{"n_head": 4, "rope_base": 6300.0, "rope_fraction": 1.0, "attn_scale": 0.125, "optimizer": "soap_variant", "weight_decay": 0.06, "lr_head": 0.00496, "schedule": "wsd", "seq_len": 512, "dataset": "wikipedia_en"}
Each number is 128 + 32 x the weight over its row's rms, rounded and kept within 0 to 255. Layers, rows and columns count from 0. Numbers have three digits each. The size before them is the row's rms in percent of the matrix's.

# layer 2 MLP up, 704x256, rms 0.155, rows 344-360, columns 128-255
106:081074122136143093145155123148126121170140098069124150070148120138128082138069103093141134130138098161167131117092130170153196151082102172159111075181070158087083094109112166115135147155134164124121175115147138127116196164143180105145121106135124135124116144096136114140110106160115130088143085119153149108160112103160088154159210094171148098158183094159157138137129156098095105127136
109:182158120146132102144074133138117098141136150108149113097191131145146166097131131119062108105166084121152118151155107103141147052131172100139130105130127130106209101137097120075076073160137141161172173132145119097093100083133109146103111120118109144100127136155125130068121145077120124124144170139078121148173115093178085110126098147139136117119125124191112129155108123042178084126140
088:105142173096105091144177127175155108192101174092113143077178070067198152133083125138105110094133172180113057137190140087136139107074132141116191122139124087112173101118116161183206118121102181081139100125122214187119105072139114138130169153128146117106096111125127109144130122122099124090119121123100170148136089146091145132080148114151115103142098119149139100109098083135163128084123
096:134148091122140121083157141148123158074163119160138101088125170136108134031150174103065106159167079126103102122090128084159200083151097091088109122132104079068152081113100118168099133134126110112205103123102127107143138091147156125159150181164077122121130106095126108100134155153153190115137146143141191066101161139117142135142108095103091148171098150080149140164120168080123100078122
099:106122168124055097149119123087077184109178137145120181150149094117130114135180120111158153114124127123148113114129145101091102112128107175099134155142187090106147129178161166101123149101163097062090123142119130119110157139073128092097131167155118137135192163154084129120102103120170160170104179136209125087126175110121197146110183047161095133083090131175165152095081122120106135145124
101:142135153068082108124118100109110153148146172125083078130157136170159110089110130094123109106121194154141119145115122166138134161140117140124182165196117145194131126118176098084118100116121077099127191057123144206138149180088063151114147110065121097118123120147093192117158095171158148150153090103146066063146170169101144155137150146129120112179150155113097124108124147117182056121132
113:119155114136118070172109073112138128103057072134137104104099107068111072083148144134159165150138181132159060129119104137126090093133103083143167151104110166152123146081144114156140111071169178253119070147164142147147118149190172155132130074147094159135084069168109125156147169142120134103159082152178108141091175114110125153161076113158141114073103110188195147143124184107091141111127
110:211157174142117104129102069097145117133110131107079151119110142157110145141146111142074113100024122095138133189141128144135090106100117193109131073090145136143174114095178162189148096176108098106084139156160117134175156140120140164091104131182108105119146162135134129107127173129130087151173146097098167121171099125118106131126104066136151133168138108107191124145164113115158111131205
101:186148090155142122106153112138138167122136148160113160203142149149074121156098208153174141116069165131139105070098136155113168151081133155092133121132162076125147125168079093108176108131132149179132102179098119141188060097050143153155093129084103118149113116094129129130143184111136149190113137167129117124144096175088158199149104130130099131130147213136136120156107105161144094140114
100:205141155096060148152074113056124114098096158121120122094105133125180159166141082144116110178132058180153109104186144114135118094121084086142124116131074123131084150148143122161090156051108065149188046098112128142155130120149105155143100119107120090184075115168140159120115107099150131126107093167141097133113218088105120132070109080168106179127101155141097169120088087141167115134131
089:116143055108113201086085089105132144100125170101142158085134084119054114139111098095135089179142152118145136153129113131095145100121147167102115102137091123076061175098147147107122154147190106134202053104074173074096086169140088109135126110121101063111091124136187127122065130086121092138091116163134149123079182084146135077123160143175101176091107138111114118114123156125078144104142
095:102113207108121087162079137087148050143090153154103160160162137142117171188085045131131190099212118109131138056033146112103122129085118144112129150136167093148110091133151067141181144057089083130135138135161088181151140161140134150209102116158147086090139090139185113098114154140106178163177117106116136105098162112139083108131143127111111128088102075135151120162102101070123103080142
109:133182173172083147113168150052150152127170084138127157142091085034104150133145126129081054158194133067191171165175117131156135169162159113153128172153158124130117084104155154158205153093159122145112211092163122096146158107186073159092140105151163148180071101175129086150130120135111040182089144123123090107081132099112175160154117137097156121021099163159132161110114121148105124122136
115:143138130123153197107096105157152115142099114076168166058127057161213117124180138109197095115153088159138184109132077134155096104114099154114130136152100165141157167122068136147113066154177143126161090125147113147135161073127110119137096156109105080068088172150163114165133166110086143168076076130115092146156116078113139120105212167168108142143103082098149116159192115151146075075188
102:125107113087157081069105135090112150173177101108090126129168143127137144113088090139062121111128125096140139051145156163169190140155191138118138096114082118104079103155154102153202110087110092125175125157184141087122125150078090140154112154162139144110142097130124110157126087110065136100105108125164107132053055088080183145138114131135137119139140117089129162089122158059142140190119
089:097203125110112191157175118087125049145136122093105130144150114135151134130113130094144144147157118093137133133141156097112185156118122083161132135090142122166206131112143125138092117140129163205141147111188132189054089108205127125129134146121079145106165151119146128109175117166163113089140113090143141094141165119075087022104159114071066153104101078145122120143168155131112104084145
098:153189121094121044179112133164156110135136194083157106103159181089179103130105144093132114154104113150174120114117143095159165177123090163124111145136098143130151126144127116074190136118157104126192181185105115097124187142164222141095113139148121125148157129106170132140135092154088080152094158191095129081134124091110186127126195130134099042148098094152157178191092110126118103108130
# layer 2 MLP down (transposed), 704x256, rms 0.142, rows 344-360, columns 128-255
106:117114170066096118118174109118123112126154148152057093133157139132098152037128143117108122151123071191064076102127085127176098175086166128134144191139171112086141078095091162097149099134083090097150137101081162092062130121156150147153115149200121149094080104145106166163210146104178107138068147134151157081096128171168141133156069097110125122124107042090193128098083082118142147104161
101:097137142168186098195086150137133100123131047137094134060142162149120114192172135105137118080127148114142123102110104166193201144108102118167091084134148131106142155097082152119141114146117142105089086126100181175142099040119145073088126114083172128114103099185152158123189127171129111120180142131123134064151137063062086111096135135093130106080062147120105104171139081124102138075111
091:088109107111192161129166081170120077127085158152122103152185127137141149141125118111078137113149083120129124177169085145108090184054155107176129100142134174107135088129089200131173161075182150129109111071156137119155077098168117138165110121160146107070138094100109159152125153137144164078142130137180145121150111079172131095057138079159160048120155169139094149105079036097113165143148
097:103161081129140183099189155090075131152128113163098187181094097132118103060147146136166112050152081109102118164078075160059135120169135092115097135161125139168162162083152132150134143125106075095110123151124088071117053151171119115094101095154150151115142150079141133129051152204183065160127174110165083151102130129163132141153160107128114131144087139102143102098084140129121165133179
102:125098073116155102107079162108146061105115113158160121142094100109159134141120162077099094091145143117122155155074092097143121158162132131116158150093113149136119159122193174127098205119083094101144116140123183122095134132134099141121088093140121148113107142141089155136159129158111125088178146157127080125126055080074158143094153139081088165106130097150089151061130154150092136084181
103:112129120127135122150086094124111101129087121113140131103161140121108129110151128154140170162080115082151115147114165102115142184132140169128133097117118111075184103087114096107093109107143183108079133185114056144125172045117153085151077137147149110162124128142117129116164169136154103058080062163164084145121123088075127128114121064163124105115094084142097120092141092116065171124124
103:091154077112104142142133067158095152132150058134103099152120159093060156160154105049177093124131154151090155102098151104163166135169084136157100153181162098158174099157188138138112146107143188131189142142153150177101141126147158056163140147088137122133111127165148189102167103131098134160137127136152069134147122129168117127115131092131114094143086132093136133047135120106143120126117
107:122177124117095136124132118204115138159168129157116126112117078130130154156130166099124131148149092134085062099126115085024106166122160117088117137143178076135114111135104120088110102056104175191176109137051104120139087109127066148130141088128135112158149104146159105152109147068173149105143095188122133121109151152139135129104164214130100146143095147139147132177107169091133081150086
099:090151109172128081164120091057211130078125176108124124060131084136091127113127108136118112079172168137183134122104129164199105129163141109130155140116114174141105166161133150181119122151116109087141107128118121133182183121110078088119164087074161118094118098104053141184059117075130130178107119170094184176155086098145081149175127112126133065117101161155152156181173101125146118100102
099:104155149096098075151147147083047105124102135148141101102112146161159162146096182125141139165152096123105170111114105100140160152097149125112128165118128160176152148111120154152115110105118140140155087141070131128146179073155127087126145102130068111120127152107116133074136120138061047187092106119187098121103190120119164100134122097105126131154070122126163175122122073128137123128134
092:155149028160108136136137126122143151149122168154117136080141084136144125158131117157123094142097169058129132162101095156142121107130168066118124118201120093170150231104172128097122074147164132158186153110105133104096107161187140141111131111146150106162140166105104130086125160073126102125131106170138143109086150176163156137223075190136161125096144088112106140095183093143091138143121
093:140171186142126212150159129142084102119084113130142120168132167122124170127166134079086129105106145112099147106142114085132142184153109141103139112132111097119086059067117139140095083160152086159103106113110084121110100160123124150167072132167114114107199087167150088130122101168156093150189159158161084130147096139112104086154085135101152096071129132150127092145087121098161160126155
097:168172125148172206137106074139161139133076087110158118135148089105058091085153100151105182107162102165135131092093140149134102183109121131166155159125124141124181118138078085117107189099095094159151138085102130171119129135167138171130063097109162123101147131092158105171097098127108140154171098153113101166133090136075162138126115081120133182137122151133180094142074123149134073163162
099:172094075167142143117142121071069155154090088092150103178148098086175114081115125073051120070057090164133131112062072146122115153107109107172108173119182127079092113115094151125146154145092174129116117132132115135136113126121167127162143172155145156154113142109125149155111120142159163179134180134064092104146159182204084161075131138117141097156081121164156151124119133107190085198087
096:165106081143125122126162112154110095087142133093118117183173123070176164150172102167032111146145173136133145165114100126072149129091155127082156125175155147103108134092112128163160129126134133132096141104156164099093163123098106097157153153123073113139130117086116136165141131141097151135096113151104124208162112089141141163170084133108156109147127132138106129145117114058077143204120
095:178132151139144064127153106146098142099182160172037138108099157157124096145120182100175145216147155104149168077118172126109153122062116076137061127122164073089093139126138129179175081149143150142171112126121156173063101099184133114163156161145166189125099100207134169138146145160140073105128145082162096145155149129080135135128141090130126126123134124148177065145174185128148174103091
097:086116139091153148131112133093134146165100142080137135119106191084106170096148089070147140144141133119195094140150101072146153197127156169127137122137174113176138154169128119133197120161186084125162155140185126174107167134139103152143166144063105074182124158122135087141169104191098154126117196108070131144123094127058162147091145161074110110114190157096081090095170095132097107122050
# layer 2 MLP gate, 704x256, rms 0.156, rows 345-361, columns 128-255
117:068109143117114120100123134135115117117077146135160083152158120186122122129127150137142119101098126167153099133095169198103122142164155084100085138126079131122102145096148140108196164153129146145122113142157144097124135144108163139093171112131122107110038112082128150102153137120108099214103124104112151177104118079109135058125178172128148139122064131155108052173111092138096135122113
088:090114123145114120130204125207124121164126144098115141121135102064207156103146160201075126120156189116140109107162111130196068103065094174162183129169128127170100171161102175184182076136164195083095144135160186176109172114154056125132112112156163113109150123114154094142143125104089134070162107149148182129134087125088140125096117144122148112132083157146142147131048127107111164108111
095:119130121109141097143198173131138134104152119128097126085099116169164085102094175128104188148133098101138140133083157144125156140107076121124126171188138136118164140101117100156164094123082148108172157132112126197131143134156127095214138142131111139092143139138166152115110118091140157079167175138108107092104210172062128149127078068099098162172162147088091106136144141054120131075096
102:119163124128178120114123150158221140155157082130102108142108159125070121053174091137132159089083069134127154154168088122131150098123122129142077091078137122112121075126097092133100142058158145197103134153087108122110135153116080145128124130072076088155149137142174144103129116123165094118166114139101154109091143143206180107146193091110142086140091072096119089148103127134100078123115
102:154130160131087138150149152124127161172124143142051130142183141146126134126111145175120163157145168158105134191096107138091116115112109170131180125125130128176164084100153091103134092146172178100131064086165170147163189173129038133103165092102125170106107103134137170120131171124136177178139056217125133149164118105131167135102114081069142130061143132101091117127123143161130092097113
103:095153136137102147170087124075165114107124075086159118139104074112131125062153137097125094069182128142105183100116096090159178134122089116122189151078157136153146094045144134142084124153196077107119147134117111140091121189140179057141160188113143095128080123144158097102130147100186132138130172142095141120103098102133114124126116155175176106075110141139163075078100153156051135050083
097:115083182103103115145173150137134154144115147182168096148120143126087056124090173140120167192098076172102064087144142152109096155132170158147090190130089145125115120165102131074056128160180135210142094132156137156146134127163096129161162119173102148131138119162112086112111083135139101093101140095201129113116156142190127111078155137171094122102130146108098158151187156165114144093123
099:118117150167078117192150141145070122108124108112081091096134141196131129090064082113134166100135140129104140124094130096155137169125098101108094115181128166096170089114126067150121164095157096203116101107115112151124133102115180181111078099164117188082102128162117118082196187119139179044159168170112159132121141154136150122106107162122118215117073063181130090123112118168151137114157
093:066047122174158191129111144137147169097128131142126146126107099131125109148101123143099129048084165150156081164098192114080136140156132145174105088127113126139148105116124083073148131161147161058140143133146131076109151135122130173114140096190172145159144120112156141191193172111109136104188188113118108185158148152134102157134109137112182141135123119205088095107174132108115127147142
091:143161085132115173074213077085138128192093155105114144135178113091131067175109189168094152189156160123159132224091127152131113121188104124137143112105106121181098112206208099084107100118179168199127163135117154146091106094156135106150110077160089126138130130097154086130114108103144122126180125123104141161132075139071151119134147155122157071132157161129159107158139165205099099135090
091:102114186069134090174124113149144165136161107152105123149108135104125140139097113092105174148080179026137111138102146154068161106131129123150167088078156095100134147160189117098177109114060116188112139111151162120135149090172109139109097107198109095161181114139169091149111197144093099132143104171167122122083121101119133136143113077113104196080139115105105036139102146156193106115146
104:080079129194121196162123150131116113112099118103142140150098156112072125149092144120106119109142187165129059104151113184107066138164088099145179160182085113187104139123081140218149094084136093079131148114133108171079118094157153101147137127079115176092127142167119172109148081090081173113144139138119094108151144066168125112095107143133137096160120124121101120143165180119095099095119
104:108143087127106158095081117148139190131113114167182134111139104074120133137096148193115092189111109067174104143140096096170111097111176146126160113132081135116095124120152126147060181122181064143133118082174103148105158077134117128092099163113113074144112175152093115154126110128088093095137160105129029165137208127148074129142127150186049156064174085085152120133108133065135144144129
103:133072167105133152137154070084134168168094148189140103165148158166133081113069117160149171189150116082117150118135166108117208094102133096083136059120142134120125080168182134094145155149070130142144087115099154139097184118143099127124143102059143109147193137106077063121149132163124150160180099131062131125140133131158143091087157145112150177145121100157104110083172143136124071137169
089:147156158125173145132138105103124113117120147074084135108135170124173132092110137124193155109112140102134137155115113121132192139125124159126129157082168171068113117088186110173119093156202194163126194156141124171107103095182137127125095112126091160117141124098121094076139121152119117125203146064134136147172140127107068073161152110151102200128130132119095123188132164148135134091136
103:137145148145155103114126104098146206139130153142141122092119139106048095084123077141130121139121153109138130055166135078175135104146165133151172101093127113138149113150089148099096160180133078166136128161173095158128165107121106166111153083080193159102118124095107125153064141120141134098145184074096170131155133115152165159177162110154077141101160112201090176191104127073092120195120
097:119181163095075176131101087151099087119122168108136141132128127201134123128094119121151087128102089101145156117108189122162150201064170166079101086116166161135100133109106158122083172158116150078156146108115184159145084174118135091168080069122112127124163122087102122120124060167141121123151156157064167152117086159105188136108163151173131122183147130165152128124082078132076147130108